Weights of a small transformer language model.
Size: MLP 768 tanh GELU, vocabulary 790.
Architecture: LayerNorm before each block, rotary positions, untied embeddings, attention and MLP in parallel.
Training: a variant of SOAP for these matrices, 158M tokens, 4810 steps.
Each number is 500 + 50 x the weight over its row's rms, rounded and kept within 0 to 999. Layers, rows and columns count from 0. Numbers have three digits each. The size before them is the row's rms in percent of the matrix's.

# layer 2 MLP down (transposed), 768x192, rms 0.258, rows 166-202, columns 0-191
108:527570473609579526475433536510470538523516488459449509474493566465500564409539525582469497558516560479548556562449505546496531376607640482447515504509556564610453459505526564504486523456419503440526511482515505538519481520427503549510499557513401516603432487463493490488500428523494524518498493492448403424426421470468560508456580505461483474494499505502578498390439454513506562541463466432500530420478411513508523454570530411462491536455507452518520512463532447528496553533478485561498572407545513577504549449462476552420466558587558603502512569558627584522469582446442469518
092:601520513541517491538484534582577525494497498502554486462393547388433510509423571479509530381498526433499465521522480534446482581465421482535553547431530521507558497542587471567539497519580512508495494560414465357491476463487528461531458467419514541497552495430471484468515455465543500444589428515528477485527567423508535360429507514444542550525590454438498548466530495455610482504519462505458635460529536512562527497534478482402516534439533426463429478580505491417468494578481552565476444410432550566467451459523481521431538490464605440560550485539443465490440568520482479515
096:529437446516483530438536501472498449488578503543576530489462556524488519478455512496515461533614558531401503588457577517507444554422503568570615432438580532519522490613534582568453505520533517404531501531532512453549480639523431517528497533457459482553526504487545522536473429597509587517543393504476478522482537463478475494478450590512544610561493477456572509485412435427546530471520568566477521433492424436442461463497475447471540563501441489444615482458473473494503538558490505510517557612519522498461453456476491487419364554523468583500450466522500536534549417552437568496
101:535588500521562498547481482448500483486496499476493479587587568496562474515442496464519444527423549448486566519375538565476429457547455504499491543514466447517431546639492494491497480523535501555520535482439493506557511496563524485487477453518550532497614602492440419447426432485517415458473616541596439547448442509361510496481561547554464643556435510534506499531473486565568431485612510484505530453561528484480461488511517570518468459494456546445419469469431656500568470479554563479516530519493551501545494504416475547506450543507547464448481510526485465440510419513558393419
097:532525450525529447515504567530533533431431397517332480561541592494532487532437562400541562499496527528614472425477483462531505512492510409397417478543500426492555415447451505528500577533466458494450490494507486471520546542462508506588513521490560448482446485529461551502484458526431482563540546484530431452447544516432485382390390506457538527579542439527543481476618543533510572589559527445433508484465556496494534394496535459537483582450451518443530465661521513543475509516477467518547530525512512506520536511481473490519515557529406575521524541446566493509555549430498412479
112:414565498485558544517565606499583480553433504511496482472449466496499523477477497402531521527444443481494556546460469417448524557530490464474355574433539489508427449511564507623525519425520536534500495452468512496505508520515440487444441534503580575480474526569397547552473490483560429474577481542543527528405396498449439589514548538480540484517440433534470582483446482437494469523524469483436504527501458563498468552445552486396505504425543505528488406488505635510615496496440583535422487502517505522512468569409571470519440456461555395593565521457551542463477443502518446576
094:548555549525509533558473461489509475501523459462502463547507523507426446550574438567535547461526534619574493561551644484476449518460446530442528568517422444427475420443485527571510509548488476439549493515420526485595556497430468413487486476503466496498478456570478470546515458517453402604487471537465525481561491505464505583511396513490490440545484439489490493576534512539449431526529534419444458547559583420531543580438534520422477404467541430431398487435553592563513512536522513399485499456492489459579347547435468527493548513408525507506450460484497533558452467545561506570
096:527492492473505429452380537478656552510489470468439454531523547544506478487469582474519476585537526462478489518498486506588441590490499439448510523467456437511474471554532537490526511409469549511516531591496538473527458449507535484469473557505524503486470523511481438433522567550520480447549534442511507587436555363418431546467435380488493508579529643440512498542508435502600445498512520549537544460551494505448464471484530456425537506355562388549569490507473448507444427528471491513448601451538516439505512543376492553508431560527490501551463479441585462503478468567477547401
094:559497494458522492463416522520610499519553515439630495400532481404420465533454519496434434516447514503509501470414515507535485626464474499473619444482414454521550498541423512466529535497495622404489562586431484504464408435523566531561509502505517438479505497508485587462529548488524547580417547531469445522564530506522429534510553508489549437504377426610435492530581529515501575538481465503464552522495481461494606537521508493556461532420421495577448412524495522522445470545527601486505520538458516571502454505528465504596441487487495448462518417455489463433488568482425453556
105:529572458422492472526577547508513454492489485496423561526447498418447516561496465551520436467442562475575487550404545502495524495469530512465465455514509551513523469405482446475470539467376486556429427568485520577465513465458462466478466455487496556460493518392562488451564501466542568451459533554510485580527566391527406557440462572564504478578457502524422428429409549592439426552436482439449451491474486450449509538498487563467479547593567506536538588540475618538496438504539426581572468443375504439496619493506483555498515446481513497470523547466553549499451475470526477404
096:437447490536509513576419522567490544490537418506478541529628460509513602523491450589491458466579502472507595478566461463560453547473473448425496403580496493537449531492525502499506505595538579583450476388552546506491509439521566589524458485543552450505548488495521450467578420497520448402499432416466459405530473501500526438469457443465396610458457461460468428495532538458490517485535566580486389504504565517488533473498545591575468531479483532485490443536516453537464566467513478523469504571416524572573533498423521485511398486574508464467575571511458567482418408470462513450
099:473589476455536533555398457464448425499493505544506544554489554489439500476466486451639472566454470480459565527570366425552547463506487485436552423585474496612418573480442466522512532582542505542558485487524423485455532558575510498517503467439485602521550465513539497416554536552474504509463436506532440593468511517499574570510466454421469524496419496520572566559559505486609418447439440546479517448482447445643468444595497568596520455550468534485504436438550505495498492474521519451477467529566489414487498506530466487468505512528549473440486484523499576590474408521455463561
096:546521445485455447448444538522479490447548553476477537520493512475502475406491543497493518428527522504493440527456446517503538467524387481514513511523613526421554480493434493547473502442517507459493494537516519408505500483591528489453613570548393401450482434513413512502550572420508483572428566548469504420502554532504537473545389487488544560514461545493424516445465590703460489562546447470524578481481451529554517597501472406411533384514571477476521500541422534527563551478506525501540453525441521532521456479461484392522485465430526525507481504569506407518443491453457618541
116:405514591550433392440465498376475442546500471516504478504541548512570514579499505559497453579486483500515536536652533506582428469551460449513508460591338590514463541524572506484489472518467431490543423431466467498583449526702552486419483461518447476546478425539482535509528482488579423495493513566506511564484495440494518509382535476555492498535472539517348423488486478478518521518538514533569494452530546540496470474488491458565521500485479545519510507545525477520522547548466489490466491481528484458593452532385563393459578506543436545453483499521476544507502498482537552485
094:420415538526435431464497515478500450553484467531596428494501506580487598476479602464467597481473509507450569569453449499456569538567486519532470409496505494467486486512530477506417516488506552484554554558583511399520420512501516565542584474478541506604545446511530492500536506478375505464510499534550575517595447506448459420481486441480492483428531489500508509440473619449462460425439405487445441488449533493569532506474503516619584493441549443498521461518490419552524500511552487558585556499486564565563559548599464556435488466552394437467492492475535583430519591465558533560
092:500445529494555586545456413492374529492517447536477572557525445548440454554471507485400455518530445472530556529551501448498514500383565457432523418437524446534511432434468407546571450556459443528526470552443549479522540506430479465520493486485487441462488418640548545482502541501511603536516493445479556461485444500417442566499533442549533552471509506593455400423504586493448490524435471514506500468603505460447553487446451462541524578559518524538532542491490418553438435514518599456473614537554527526556614513439433387566493541503527497488508516464419472561480497495462482466
109:555499489528471535506479519476450546535483520526469537496521465556519541505460515459541557508496546539519498577543558479478405453464423538439498480407500521477527471456500518498516440415533495623557429515502423437495617532382486569524529424486513518511403366400592488615515419448515530525494509457511447414601532605458500540549544432565479477498520459487561533564513514536344394475441461530476482472420463521567478484506577482555479459480527424490436430589484506555529483549550451447556518513457556430460543421556443442543474563506510465419437533491497482529535518526508586519
105:524424458447534517532505362454416514540572532502465538491427503503491588559543476479469499478546589471555398457529522495525535577396502491546407480559557504534530445464582533434532479523462513526480464509501531460516592572540502513541513486485475472514564443602558448549600522423470458417531478572509516422518529464495465510569522468539484477465546407552451440463523523513451508536426530615438431458528449515540546610582487441481493586472464500486563518436542491526580468498563521527480455646517552535526473486422513407454512595445590468487462447524564471473439437565547432485
105:570522560465528489456493484544484473407433456557446498565546484501562455419431402568543519465488493602489506453461454457479528571467506493511526535511511506590555498541494462494538558536557500471619439423485511399517477412526464489512520432485345539575547497521450481507577547476550560504517521547531546443440478577449506519464503492569467499589537428510488516388556486431494492523488505582424455524544475480466474564534520544573498475603514575486444536465509397476527521513452403453510373535504448525525490498510501466513493455486550444519435402490421452468348508600477526403
096:511483567471531499475544504500545667540493385516431491501548400524472476479491411474529522522590528395484440523550485433534408530565579479430467432542447441499447519559431486521456494522460439472491584522559439468544526536467461603442468455548429538572335571491529423505471575560486535478592544517457498495445393467516499482487520526560487519496395570511480529579491449488478556500480570439576419468513480456540621498467478554491474472543530530493409513507479443490490459568608561500577497498444469470507496475529577535496465509511526504434499548454419466503471572445527460495
102:524480554537484500574415560511502509401490543405585545419503552540433451437536506516557492417493554500505485420526376520543483529475475478510473498521437439581506451553444483527514529555539371479426444479448613571460510477464534397457508534489607502522440567574477555401454483456563576520590493460462562554474613528629517438413549462575450511544538514442545522492411517461550487504503477517510528403472513451469523464501490572527508418548481449550508519529488466493410545558461457504501554490489547528472546534504457554481522453532538472546483495456526562571524478450388445594
102:414462512564510605465390556468517515582478508583504549529521570442484446476543458527535490484606458424528451564592516533445509471501530493473476412490499575518433403500501456480442462439526492465444482410520535451484476488543560545490431461443486459551480440412554329445535439461515534483509588458579502472433531478497393532480494534461469485505559471502565502494520463487467443529431399581510396568510485469531410440440554565572535508563415457522519516484567572524536499581558567594489431472543584482585525582524469487540461465483528484542550511506441525536539520443530537505
095:548461501405447589528529395531474452406422471441518505475396469514560448461496480531510444592511429411455571465541590490497546539481522487540581484443522359520550533534583427489469477583485502483577552461457553481526602511497591512554501422496553564454533572462525477523571522460535550415481498527514519538479494504480515533473527518514364480437505441489529547533518467496527501473557428467452533477560547545499524506386407560532523546521519462612599515569525477506529516438515485438475580564527546415470478458519486460554475445461500391511575426518594432557534479475473538543
102:570454494445499461500507507527517599527556477497502506456428580481530531480341518472587537453603523483463476538502517613480580480498464442504427542531585474498526500600440521489494442558470462551504588505498534420501553505554460480485413410478450470499517391487529484542507478503561537428534554382516523578519539539483474534512495474448476479482449490457504475486533399545520409494498494570585428516578396591479535520560431446548489443429388514486497549531509401564533522476526494500464528592465499464593468443422552493469437460536541460426379482469518498499533461437547482595
092:495470508366490485536510486429487456496529510507485542581482503500433440459426507476455484598490532506419559569475489475450535520553562525533361565568463484421585554556485509500413470495573451520458470470491486471445509515441525477480483597465479561550491504579544517508433524501562469518575471450521390592505417503419444463542506407536440515540431571409487523471462492440596446566499418387483472514513509600393536518492526561560475538516457455528467551427582456471545441526468443470497560623438495475502418535523607516531403518478472520437511481453537494486520450533561472517
089:494419548546620498510438451576519515474568501511511500561475491533450405495494498546474504444477489543511476555587508428494393591553491558449485517460576391465452521590541524541500431555566459481551501471474509614567460522431443455453446462464432581432465518436451467526516475403546502439493599543514469519573551435544550478538514551467572525425465398448595510509477503452491530516544506542526506587488571547568472455438495500480530370430489398486554500470520498541561474456565494504464570537440532445548409507543495484557541463477517424528460501541592488467592426502534440446
103:421441447520499536448449483453478419610461559532421517575479483549478495551530443545465542479550573490529586405503532508497434499524406509541505395460412464475599451515520520471602469497563429517509494395489562540538480509515490486519372524445471565472416538513480506483446485488519505559516461531534459525586372537494431468481476620499488532554461482439448516504550455488507570560462502524521524486572544474449528450452448473478617505511543382578451527526536511460342506589515554451497527508487518513514516508446516486438475553439442408541483393554450563477513477416453500517
104:546454465442467556596482430550496559456521502527484478540448461456505495526510518465443535587480488496556461455446408470501438527468590506566609532597537534456480484544500514510426573566461439505520552480513550449512476474504499516507454476511477457407396430519612598557589499475614498565542462454439456533525456495503473564518473540512542543404492496512488526526480481501501509544451395455487404466562461520562522498398394499445536517454495482474537421482446630474467538415498391534494491617515474465434493412515546502581553509523539476589601479444374503480482486508435490508
095:456434478443540493466504474516496492539457482576417568604467499453455519517446447480456508534578418521605526529431475474453472440616437565544496554405513522524500390496522453505440526569620489536614516431469488471530523557552496442495437498532540510514504526536392438494462470478542460533388520437524384518448537452426501454586522520495578550491485436517495454480507508599457514584423528568539441440508395499444541497433529480505570527520558548546509560456498488540526551524530429521536407560419490459598476531585603532508511463537488518563517501465495442568583468473471462475
100:500567453440517515485474564481475549454411530544469472434397474536498513496414454486453533451541440503558442490600476431645521391485552504417485565551474481473620478432436470560467410484437525623526520463508438505509619610509522479404565506475516524503493467572527521478535523503484558469529491536412564507431546429465440532562530482459490438555526421515563540570472485484475509539526538441554440491575526490494527416467481526529474587569478558415577442533485517515559530469532521575512517462518503547486478611460415547572562507493461487484564555472523450543472565453467485595
099:455599590443369467500505390488401403444463580471465398496501538495457527494521433600469480493505512468512466475443513492324599507530537500433549519466485510483477535551498494536540540506488548414434451512599550511598572506520492497410441484477550519446530507558468458549450501524464428494464445462455517464558410440587516478437502531545486553502449439489497415521528508548515519429464506516476594552529574472456520537497576517522544543501546448541442524500456622579537491456518494474547446486454548496459637466471484567517451508489449450441554558570429551428528472506504470485
103:455393460459569567375404487478502534437600482541426388500531634439450547463530606498506504508546505579467473452466487512519507487456433397511444562550458498482571558463551531532514548554586528517565599491452518559494464525506562416486473484451564447506478506531497490463556510583490475486458440539499464629522471606520594526566468502526586532481476458520481484458481508460491496403552597478489430585413477561503445505491495531492546468452444581527525545570438459481464491509505501455518554447448467541566588515510472510482416451536490564539429512458446495499502562476396445527
100:546535573490464577468448482539523468497432482542545497513490536559526517497525430422480472512539503540530509508512402513506490505514448568445542463599466474547475482539460427462452593443585455520506450577547479502467403535520486433569460446530555466464498575490506497437514560521514445443539537476600448457455447472514474482532502467464404481433517496548519427602522466430505471539477582575541415474490576532550510366516439668523496466550483544509599586470436432564532550441403525557533456471455605482454459458454486474544576393541464486547450424474534449572577493543515474554
105:436570438488414403464536457474522557523520484470461537483553545628488426486478492491497468613415384490502595497536480497493525626534478553525530552494554462466459525433463474503576541559527512513474543566473523453429444502487490472525650507496503496459521482544541516502408447518506518548497479524487521510577491574494509504518433455498489528547530469598495553513470506572513483468446583500448456566439514513553516490358418486579585440434526424517510560542491474412461456378490429429543466612525533503545580456449435506516567500494498421524509499571513516574428545501550517610
089:486522479509499540454521475518562475486449549451509444461479433529535431444440481460580440509547422498453492503491549470548365325499532510526475529496521512507531512518489399545458550442602429548498456557540561473580477479453456454521561475494497500481524451497476443504458479440569528505530495521509518438486528489465547468511466439418551555387448477414610538522420513448486485379626483542531496560517483541508376510533515443548482460522479529578460523507400461527552472477592536430450551520496455483361552544532513525546567617433480498519433496551494453426514547466488516394
093:520478544491590461571490571461510447420505559504485505483518457523397531477515574471513545508484562540467520388536508526515530499532447464541529482498483495547615601548363439541417446471587440566408406465462456474486599513457537484485467368558471512528495463592545483467456516548540495543525535492488542448483486464441577528440519531512454455454512431530539513548514518518517456450565574428495516462408470557491489412491414420600615486468502469453517486530610437532536486568431536477372458520502528537502540573480492574531488532499469507493475433473540576473505417572480525405
092:529451588466573560366523562583535528468464401500464453566589564464549474525493464509452484509485532552556528500490520626460588443435498479544481511523562419547506485511530547521549541509537533555496423511521547492551416538523516443483524503491607487440534546440535477457487549576547458488487446565512528602371420512586482356474485498460543531567554518468505530492524516459418484454434585521465373512489558499471484519552436464449502527557522474509484441513425408485419520527550472471462424448446533575462447538580502527441519469516544545522550514479543526500407491450478374500
# layer 2 MLP up, 768x192, rms 0.274, rows 167-202, columns 0-191
105:474554470474535563501486418573456507482360571524460539512456521590506537474522427495569569462492518482527479513490437519538381476456558495589536603501474478491445518508457537433549442587461479482474510508548468531536536440586528509600444390445466460582530479468559492550563494523478508551519574481505376515493438470476552506487481528412510422524474437551522444410475465562484577615438494549497518427494480496551467391437521546372519467459502544621556462617429487455508499460504484473393425516479507471471490494429466483478482474570454534509485478451611497561555512517534510491
097:508491482502551587569479574501476476519441521514587462461495549490536540511459508506573516592530498532508420457431580506504537605524443542540536526507595515568497522547565503584347521560542493540453537517545463433497584459458515457520570498508438453440476520506473417503493476431437546446534443459442564451516597524498628375480416544525557426518568512499474459506517422500585385495577451515490543542548460471449497516528339467477531459400492524482546525571485498437516431545492481472568572481568528449459444492495443494554473482562463470529408456499460530485439473551443468460
094:564521495529487464516559517508532528487450527485433486458466484521443444549620532551481434460527502607519573455458476451576497489491577502516569434495524502466538584477511558350431600559512544488533471455487456461492480540557545452463536500486462456375529439581527409489496435485465541547573539534545516534444466419539441525454530488511581609458551507454536450454478523623503464460549469361532492455463552426460488497500598534481481525479509493467398480438484548531408568410432508525595488496565524462561430512503517482610494538486531461494459412490462402475462497420534497548
100:490410506501443542523515513487503421516547507506521526420504538506561510552436599585459580491516470542521544488553504477518482469608407515583409383489514382556475585533511523499490521551515544516390567541478520519441529480497436546517526495524578422421471529522452544507450391397480598546534467408547418454532447436452427504493492572529463511505571481547542486505418428529580481552576618443490519444465439468557444541506529444416502459427548490503448490525445539493450599413440532537435462504499424535450512498473509426470557466511533510544531478519451463431492555482535408508
100:550393585494599558534464501530441571515417472527522525525449423474462514502549513580461526509540496424549351418537435551519572487455466471431419572537417454437556530416503526561550526552510502433558499412585521530533538504554526506555425463506415510517487492519585406372418554482505544428573555612527493476471610537506469621475474476455552476524483496494495500530521467532438424546569456569514457484467474539499572603488513469521573488501454524493508575501513455581497520411505446493412530498502455525506462479473423609561472480438528457517482533508503492511527497469541525525
100:503519422453523445491531452480597455521514435441462561534414537494523457521535502453422414394452458486503557445499435634518550568573478509483487547519514466613578574589543555470412501558552544451349515479532522470460421551522471595409485431475487501457498495479502510534470471509433543484559539508522544435524480619519448485531576412521572517522499453482536476520499527547569579430471573520492464493446477618423429544479498469510423450523555503505535495484522436504411502454515549508520525515487561487404521524614473510540522468456519540562461445514552397487534443432507451440
091:493463477565389491506495553527480525486464497542502435501477508438546468455497406419596413466502477443479544487575487412558490511577495546380427594488540521542479558455480482472424489548420512430520475387500602478431496432520516479547459461543554506512558489473538477465419468442531580545476518460538579573568544552535572440522513464455490502514434400495513481493578569421435456530607506499500536539498475501515450458396462561526529461503525505391527495434479417501432481487495521443521522402511469417487562511590463551522577583509492538487546527478541522414584514596591562478
097:526480503523555496447493483507510596525381509488540433454492545520519534450479516541564521442504554536422597493413441612488496495518535470523487518478594560479558488540521493450558481487410529453413513479462516501490484497549468485474462455597553538572404525504477451505563533475490446498490548435514553495566526550422519486444565444538556467445448425540525490538489434468450505469549425459426478492398438491446575515568547671406431440453458478505513450450543556457499448475612474446562454506524551536539506508414511469433564534436596593447538618453550452485474481462484428557
098:466538501504572505420477536485440403503540540479534464418482420512426502566521466517550504550476493594445543543502464513530550516508477588536390543459472449455492513483502420494441449629418473481366421483521488458390412493494545464477584515499453545559455474496524484475501528460402491458489470559558469590527559497492451510480442515602493484459565477483608450467414468496490454535554455466475399492568442575531486467517523425525516434565547551485496374529505488496521471501496418554542528542364552520576527493553503445527510473545592543584426499514562541446505576547556528545
097:503627472551423535412527451517423407555480471548474526561492482539394585464458433506572431390445562530517547604423498465481515459474475511519439559513513385547488458472436464472455482487458502510489444495450456484478514568530498480500448498541457496426451482450522504581527568450496501541528544530464518532484573517493568555519417451485573555480384418514561448524464416571617489584482592538521474483496515506554395409432493490513403530557433564471592541526467577475550473521533535506579430443532487525479441532459550500470515497498493454553524422468505473574550570536548571460
090:408464571497534557573526511486447532465461512472516482487526507431500492477507523472511475525519365527482434483506500502516430519610392506495492437438430429392465489497603525449555586554613482565550503469484530474410560556427441519544460499561529515538433480534555563435524494506552425530495626477524425469509422512588528567488515542445505558524492524575596485439571483477564494487456401438560505440607458526506486516454507479426459444434495470477509444588555467527538484444598451463470513450505444548458462454474510538482463418367461550569510503543423462486407486506480484494
096:545514497538515425456515489457479507526472483458511527465498525487591551453465534505503514598484467609342466471479506469418538487516488383576513439498450522501506610516485551447525402548423432475593553469588494483561526447452475517441495505558450357511412449508552508488512481471448508475530463468383455590501456572443437470555432461504482612562582502515524537566550421454479526453380557506537455634538522506485507480488524522472513414466480482440432479527524558474504524482439485452463558482503534545487468595468491439550523486578563477574529420432475478447515439501474545465
105:482502468499469418582545475458353456552505446504497496490522550490558512621433490514550511454486476461449492499552526488466461454424516503454547490502441507484481496467581496496501559497511622508527425556540586476511464577470434554494511527461568458526484538477468426544491520497530504535530575457417520581416479476451467486502486548414509521637539457530597434505447429490516475538541548440509372548519512540433469502478491603537539442462539504539411581543441430519501499526468521468492381478478536464517587602532546413510620486554461415522503504462470417605531601554547460470
105:554476495478410469479499532558531462496454480495438542443463502450473401465534397455451466557474495608585569429457452526526470572573541418569377542529496432541466605499508496508424447536590419585391535409488478528420475523564598560468535582530462483511471528447460559443535451509498541568504441506443511498482537569529565474478456521547441444512581458431494504507530455509529495576563566578407524575527476480571492483536476475430466504404514531464510511530595521441464486502511390640466553557600523482523496499492443502581529551498479487565547488485535468521512482515516496462
093:477512443548540502515544401517467542521459567521486416433486453504548513468399552545486444544542615480471476374494448526592472575551508507447543448508486442489505481489531449506565501493588495445474480619451512495466474544549562453404500575520489532459446537518543617571430417545458478536464482542481474395562496591518539522591451537440537496511452469571472551570515491514539542442482467571504420497523475460552510471566444509453471508461452438422506478508491480455556438423516519384503505516491451539552498561660543458432483412495521461508459588573444515545422431470423489518
098:442529520571527469479397486522642621485472531449456401423440449554431489515476541526510484553526484468527475519499499447568478415552483385431583477387435545629490445415457472559529545529531459526454523481498458349551513524505425499428591534474535430445499527469538532519530412557546585468608507476487408435468503518455549473475455514484531589524446494497508511536613547504516537480546534472418478451416524541460520466540555451469540576519435483532574522549466489466471493498524441513499555464533460527496509527567524501513494476516490532522545600481511531519413585473504522395
094:528480549477575508651455511511477435437539545508443569536450419488456499481539519462477554475533492483433533510505477390512501472480548549536474511489466558490520463366485537493427648538512521531527496444455433515447528467488554571538479432500487575529540493498510449553498495566468517454571472505437498468524553474433375522533494497466480502478589544439484658468436561524496531497509462519463510477477494457400548555478461485518604482507609375489456551511600554409485461501613477497507394537525420469444478504429430561402514519433491520560597471477483459543542494451486530492
100:469445502595461518552459553521485481433462473557529443483498506444570461599421536593435525495579438479509598497541523519443516600510431515494430510511475521498564517488496472476539463439437444493506511408565542450552488529482512536503507472493414545500499494479504391498548530529523527532476502490485588496510404342499500499437441543450438513480506474556554629454450585486565544600428466518491479422476472525514602492484529509477386485493507565512430498456478613480520521485497493385579450500552537472487558387557538529467602455488478443537568481542607409510570454550471489537
102:569495373532513487540569493493510515565437504531533492545481530562440471465495427506568454458550493438494456499575438539393574410531400444504638453598550522474503518509549511545537533427498484462429412475449508540535591490548494556507516588354495492548541559479537492423530458467538519484513563533488529532463572621528566550534402494530550468485524445540562395585503493495461450416461601510479520426541496476534509457456505518613447498469557497399540544465483503573530428578545562476521458472491491426484558438508467462559452490552500477501519457597472526498521529547482543546
111:471578421589498463473572509553513485611465504535514493560548542444556619471493473492488460492503452504446514560465485493537503516504622419441539573456481451532491499615524515458527491479517505499633457547531506523502481517519438534498444471535476577445447550507478461609540482497479532605438547472584456539435522408507569470493458500486455396497482471527487530458508506547439466499502541459435571544527509450544597447466569615431543542472546513513416445508462519532408536388504445374449425520481461511544468503488364548467440566452481508561508474514521446561412550499516577452
102:446462521442517487405557547473519591474489449552601510439449466456525419593493556599562522526498455473599547500479489516472437539622440459501503527570444508510581574475523434500504518518467439508420473471514474520490502486443534530515491493428535510436427504502488459547529547401503531540536536477532439476550520497541522516521466484508665519398563391561501443394423462517504451491574502478456555559555515444541453422484426551510497493577468610463508498470490443440473497490450530501505594505473377464437443375452400544463546478570501525525459453432480582504533460512471514482
100:440454538451489424457562502510516543489535540478532531410442447530479496507503536441494471531476524519497463498606543481515469612451526490509503622519487452514533474491483380439483460585545437442535521508412491431416440567494473564536446520542516496507558494578461568549445553525448456447529469538555470544515527508539596434552429586419523630629395560578607485476470372509582570466486505456468534449518510491501552577503515481490447542556465413463517511447518470554427516484456516567538554500467517450504556435528468482482523483420514505640467474476477579396484514502522479522
105:518485423453479523466542527557472466463519492513547441512596575539501448481545516490522493435370474467448530466471475406481550554500517530448471455509423540480460427391531424501438449475503473497407523549521475599530330488547533535437550566398502502545424514442424443512434497481450554614428550534506559462449539536420503461580552596423480489566506443499514464516545596490552477450476469434544457592503488498559484517569450464486508512508564504467508453564555501486473485568513584563451545478527480464404422547567586538546538432501439511527495519567530479572534585502466443540
091:549512466545485476486579390514424523544508532531355473579485567519466475462462495484457528467471414454449430492453493546410452366494566571489463484543451560491513508465558575488490483448538494389516390475584580562459467439439484516491492594509440577459523495352581509515533533465523488503526535567387475412563428539510491566508478479607564572449484557611502559509527435424528435411489502515485393592534513506549460477546497550440522484521559547595523535502468571461494504485476500461480557476537558482550497523435525512529538504466470502543503477592510535500536476471529507487
089:505408521551502419476622515344524519526476529473545583530531462505514476443503492539574482444499450513443377482584556513463602504506458389612522491567571403503504502514455540460594537560448466452533463553501427490493401535611455438506507541577439423526562506440452483514522511459435541498563399434455540503503468486497424502450535528445498462488534552389571465474484467482510537558442486464532471550533439445493476487452526521492439410480434420549529536452429519521436497503445498439467442510462600493466408464524425576523482504506429529505482522547522445451450458543475550512
089:492474481427423504576559458438577594529611485557566484522524507421542505529447507515514551534500433536514474529451531513567490507466521481567573542455554530518567557444497514519516487500358572372480472494514452518416448525548464464571532533508554521521461539515456516406508524517517567507525460486472426397565464508421479551488416559420577485561452490524494373526522492478509511633532495472504474498421537526459472518473431480476592407433516487562426564532460491474476460510556551493416437421514476408421395519475559483518424491510499535491619413470472450458482448526523444451
094:515604468501500592586499530486471420477429444566598499424445517453453502393514562568464477533521417551475512392502531451550486460506507476497448529531569494553520489563414548572559512515557445601537506488597483456518476594466550524417469417495525430506446407474464504458437535459488526566511451509463485524538530561566532615424423472513526454399516508445498474526515556567491503523473466510604498493573441618575563511419481493421488453546423440565532480474507452562527517499478545518502502487503560425457429454510470512455553459442493490446477451517445385430519504544604501490
098:439591447521537544481547499512516410472533482497528514558429484486522537430484464571596409483377438475513414487538533538485474536550620465529467509577455500535501478438561508452480452531574396491453506513463501489521535361441477532461538546480538395507529490437488476375475556528494479535505430544493530516452534491508531505511564521578617496589523507511460432448574480566535387420495473497457520541546436473557510437503519551550498547458511465482559440479458553536427506436429481458552603442437538469472516463485509580555433547464425597547498457487397499564466526431548499415
099:562536529356469522497573550501438561519565505536552379501508535496472421520450568424460424475422586553486528485510516520575473546462489520515431496465544613471477535439536469543519559529498510431435512482471547356478472431487524528496490544449516558445495510422494548483518488464511480545510455504564637534507496558517591536513494487427477514497577429459377539503430535591488501456458480560487422484575555504555480469568531467535460513470487560514477599437450444487519521490508557564417526407539473482488511418538521417497461500637520478513440456487512502427605552604495530484
096:454510565481472391373468478554432451522499516579547430437514466616503356438543545482440453530496423440416478522537538558496440459459461542578532448491531500466499524529536438495413547375439508541478522416516507477556535535453534423440439524442444445403448547509447558534510473527477475568530438571543583494566538505484568473537508515477496453474427526526480518479497490505484456544540486592567507542505487523487401524466470511572515586454523552575467512505562523449517518499468478499537439505523567371559561405482522463505509560592609504481495526488508418466587587522506476568
096:450473452523478568480465467534611421512398481460617570486425457466501475507531503377483510473583476509443464479503587415473463437444500511480546515478468561536500550608520518454513457477544557539416584513465542538536427457514442406493467370465480429493488524530465510384429560490458555423469506483499535513505437475439579456415453481417537541461508430467509513514460405512548569529520553516428542494491481517516466573504628533489583466482440475517444503444583476464518498470427525583503545582568511565516411418493528506434488510547441524523492481550509458519513500592589421525
093:360496439502518508509478460486446584538531401464454489548524445429509459448482539562496428401524522407497583410417555541564435492485472480506562510454492481495540479557441524475512589577473467471489439468510515474526490489495429442444431591531556471475501487472492563545590521435527432392458433537488452496409463531471558490447598443496468429452505546676552448387500531427486497529542421556493481516531514470458607547527578481515539485520469576522574503502483542527569469519438542520529490509533537516543468410548544469428400576523490468572561500460441557484481515524551532512
099:477587440450520473407431510516476539530516535506454572548519575527509544512385503477480499521484436599439547495472397444461465559483517512557547471488422518558495533521486494597537433415467478549440408430526514410408508527502543572481560530530489538499524431514465433574476459537481632441506522496433561468506564556459494466523529431517423462510471561532528461489586548492513469533564568474365515529524577509534526452468502387543520484551566500530498537612562458536464518553533482458487409452437501446460542487413549501547471525404481559559549550583427505489461535382513474437
098:517520459458518440428475518472400526511569528492456499513505538435459577591537551418510484549488524469507530450509477508520389510460496485529403535464485615365499523482547526528627428517511492514476485496520491509469540480468570466554543473510450492416485452429440536510557459531469522532613416598476455487505435457503572529347500515505492486488558521420526520533501619501590491593473513504525484361556538550520492430522498487498524469502518462472539537526492518456516380634458530520593517504548476484479450509458441380525622517553589531519494511509556555528435458434498526475
095:524444479561503534540515503454474498519574460538497481402481488548589556486513538496541397570478492612553541403514531550375476441469517492501462526511446564458512467458593472494509447488493425480447545544616432512514489550542504434519502608409461403544505517558444586557431549504557550566474437495496449605550504496449561568487565494440566524466497576560544515546470403522595436459465474505458440432515428446533503488503524474530533549582461335541484488434495545467555552445555508427491431495458476560555475489533554570502463420474454492432512498526421487489494577519471487487
093:523520478576464471526519425602545535526509483467578501548514498459475411565533429566542514510470478470547577451520513522478474527456473478490471471476477527526481504432563563518609541521547590565426472521409560505454509547458477509505488579452468436394536460439454571512475490403455512397532485404482500520529563568477473527531444443520484504424498409559517448450525525593560571425584524453490530541600532461432547475480541500453522491492531579526577412455489417451418447491508468533555517545563396469477494424555538536555550427438628575424408464476526482468595536518476496467